Each number is 128 + 24 x the weight over its row's rms, rounded and kept within 0 to 255. Layers, rows and columns count from 0. Numbers have three digits each. The size before them is the row's rms in percent of the matrix's.

# down: layer 3 MLP down (transposed), 3584x448, rms 0.0557, rows 2338-2360, columns 224-279
# up: layer 3 MLP up, 3584x448, rms 0.0618, rows 2339-2360, columns 224-279
down2338 108:066129134104120122192114121171129151130131126091099116128126117137109127104137133124138152123129083118130132110153084118151135133121139115162109132127127173101082124167
up2339 100:121130176132120158101094135095145147096109146075140174123136102092122153096189114133113106123073132156146131095147177117116170135113124103156141148127172122134146124114
down2339 103:120103148103127132130145122142087071124113099106161184127105133134134077148080105138130119140143095139058068121098116147094086154106130093145118109137136108139108144121
up2340 115:109167124114125140108101178089094162125125143107124137146122116114116132137134073132139120133132126105175135142143146110169159133139115165112129105105097113115109147139
down2340 111:127121142142136116156140159136120095118156122130123150113182149154137132105145143122121134129153087161106123136154143143122137158160112071126102165185106111153164144175
up2341 118:139136146101114138144106094145142118151108160148115139128122122083128142131138144147102172119096150095119123095141149097148154093130108144109116140117115106145087158106
down2341 118:089138117130152136151160110146133095111107090127144134130100093162085066142106101106133096096148129174133162107080119109109118118107139113155131150117127147140105134143
up2342 100:141112139151105130141146161111094101125111116107100134165139119114112117140113084130148092139104129152118155155133106100174112117134135129123146118129102116138098153086
down2342 102:126184196123128107137145122099124169108108139142129142134113149078076117156102150108098133144146088140121135113121129126099122155083077120127071143171105130117135100083
up2343 102:131146137163125119157145152178112141143146163141149194134149126126138176107164158094149130104106094162178148169142141102188147145131059112127158084125111147128108159142
down2343 101:098133178177116091103071144159139143117132177085094164135115107114125117150108130153118140125130093120158161085087144126120106104172137095167097141144098110101138146132
up2344 106:091109144104130161136122102116085116116117184098120124163089119118104121157129141085167109111137158111163157111078158143138136111131118114095141135145135114130129110115
down2344 108:089146126120082132141139146120106095177085137119109161113159143134128144101176122123136151105132101110180150137104111163160114112076133136145076126169123128148138078128
up2345 081:128126168154149175111137146132168162166142149127163119131142148089156098098131139102143170159101152149162127096103173118117118117136148122137127114120101127123144161145
down2345 083:090105140123133120115131153109129162137114081104125175129144088149122171171185134135049113192094115090132132112099119105112143166157130144151161142172150142119083119106
up2346 105:154080133092117117141143129126138140136147139118128154148134125134131171101118175112111152123106129161127142138132177129176135075090121134075103093123162112135107142133
down2346 109:154107119123080173133103146126160121115112132132079100145096119137111141111147125135174141128115126127106129087129113122146176145185148089078150131137143113176158150125
up2347 111:156156111143154126140140180102154157118126125143131121110090135129112128117149100149134157145093113165130139122144116118154133138139138104095115099081109124144112157131
down2347 115:127128124152116107152099131154132157141114128131174112128108117119126146121119142118119129162135135111142138149119080127143131115083097161119161103139146127160102108112
up2348 100:104164117132159135095126130129141130133102136122126086119123120129106126121147104091139168112137105179182164108122127134151155142164096088123151116117134157096165169148
down2348 102:138117147114082151165102139134104177138130121116123175143095123110130095114113109104151136139089122096082138100153099114155127171105102115147085139138189126129151159190
up2349 107:163125119149129083099156104100101121090129167137139131160112076132142110121129162084135093126138133093160144110169170113173133133132110118100132101149138095125130150113
down2349 109:108150167105133188131119131118120134128109137106110107130101092094131124125160064142106154114107099125111119122128119139119166121139128138106135147116122155102161143116
up2350 098:153151138131121125135144143089123167141133110071165136121121125102153068135136121111129142106132167093131112132129143146190122130153124132100090120136115114168089160076
down2350 100:124150153110191129046077101142155153138132114138109133142071114138117138127131111117118149105113130126094165125157115114126091130113147138112135161138155078105131121118
up2351 087:116139149133131116112122193116141116126109167135128139136111112120115110094147112098118146094117116120174142125163184127142104127120156082098111096143130083127167183136
down2351 090:130131122195110164123122144121183141151156159132139085118133136136145187128129146142099141170110147118145134113119136163147146119100139145071113131182110147145165101116
up2352 039:145161126139102139145116129104130130145122133186140114142114112139119129138162137083130121188108136126132173119138142113105127088107109125113130157116124098080148127123
down2352 031:113159115124115110133120106109135166108142156110143111119136110123121172126170095122161108139107119120151102142114104099139108147164133174134133172144111147173111125084
up2353 092:096171100102147134119112165111096146152125118120138124119171165155143169112162134141129111142131111168117180129104106152172135149150103101095140144088150118146083144151
down2353 095:103091145125122121135108092125129090154125102127164126136144068172107136124115107128094187150129128123127100108108133113129114132117104108087133124126169129113087108133
up2354 099:123135146141094162123107114116113119137068169142101156120126104130142156159155128157143095111093119082142121106133181131132106162157094127145169142165152112089127160165
down2354 099:157148118122113137152143113124116104153153133119104150116129139120113150123132180128145171104118155106147114133142126133128142148097121108133119105077085124150136150129
up2355 091:116162161108076101114118149139124111117118138135123166174094140121158133129139115108147126118168155130140115142163151108140113134115114111169142164089138106097146150140
down2355 091:132141117120122183132122144134096142137113119137194088131123145160143128148104116086182129093098159133116107149105125105097113128124167146070152079157147130104147123118
up2356 106:122162135150118100128134159149151115103109143140111148114144140174139156140156128119075149158085120156173137129157164118186118096137109097160125121137159157107121156116
down2356 107:095096190148065110127061136136132135132128120131104067138096131125135141145142136112113094127149127136112115120107155116098133148117121117147164119075138135113153138118
up2357 109:151102136121126134137112121129146137080132163103138121111123124131161126112146126122174135124122103132142120109165124127129086154120125172091119141127091149110117162159
down2357 110:178176089135119177145125099132079117130129137120124123098094122142142131115128086147125126140147134167120164082112114141108115122096116153135080128118149135147106152121
up2358 106:117164123089125155106119130048150105168088163159160169143124128131142112138155147154172162186085145060147130123092105116155083152107113138137138131179129165084122165131
down2358 105:114172139147118121099129117147105122119125166123102098097129140151097156111120091114144106112133192125112166122150118110110107080139120149157182130121133124118139100123
up2359 111:139088137145128154139153127116154093154148180172111137128095100150106127134148129117151128099104142092154158142139139092107151142172143138145122153102101126131149145111
down2359 113:132098131126134102110134131094099116106131124158131132134073106088112118128153097144114119154099069100108104109127138138152100147152111158113161157110133150149142118087
up2360 111:132110171093073149142092164132110144119104137140119144129123102110127134150124074126150103138078168123134171092085161099140101094133101131103103108123071100112125158132
down2360 110:121124057107118095157130162143105150151108127105162146112102152129142163156117163125130150112174111128149134118139103123127146105097110162121121133110122117115087149139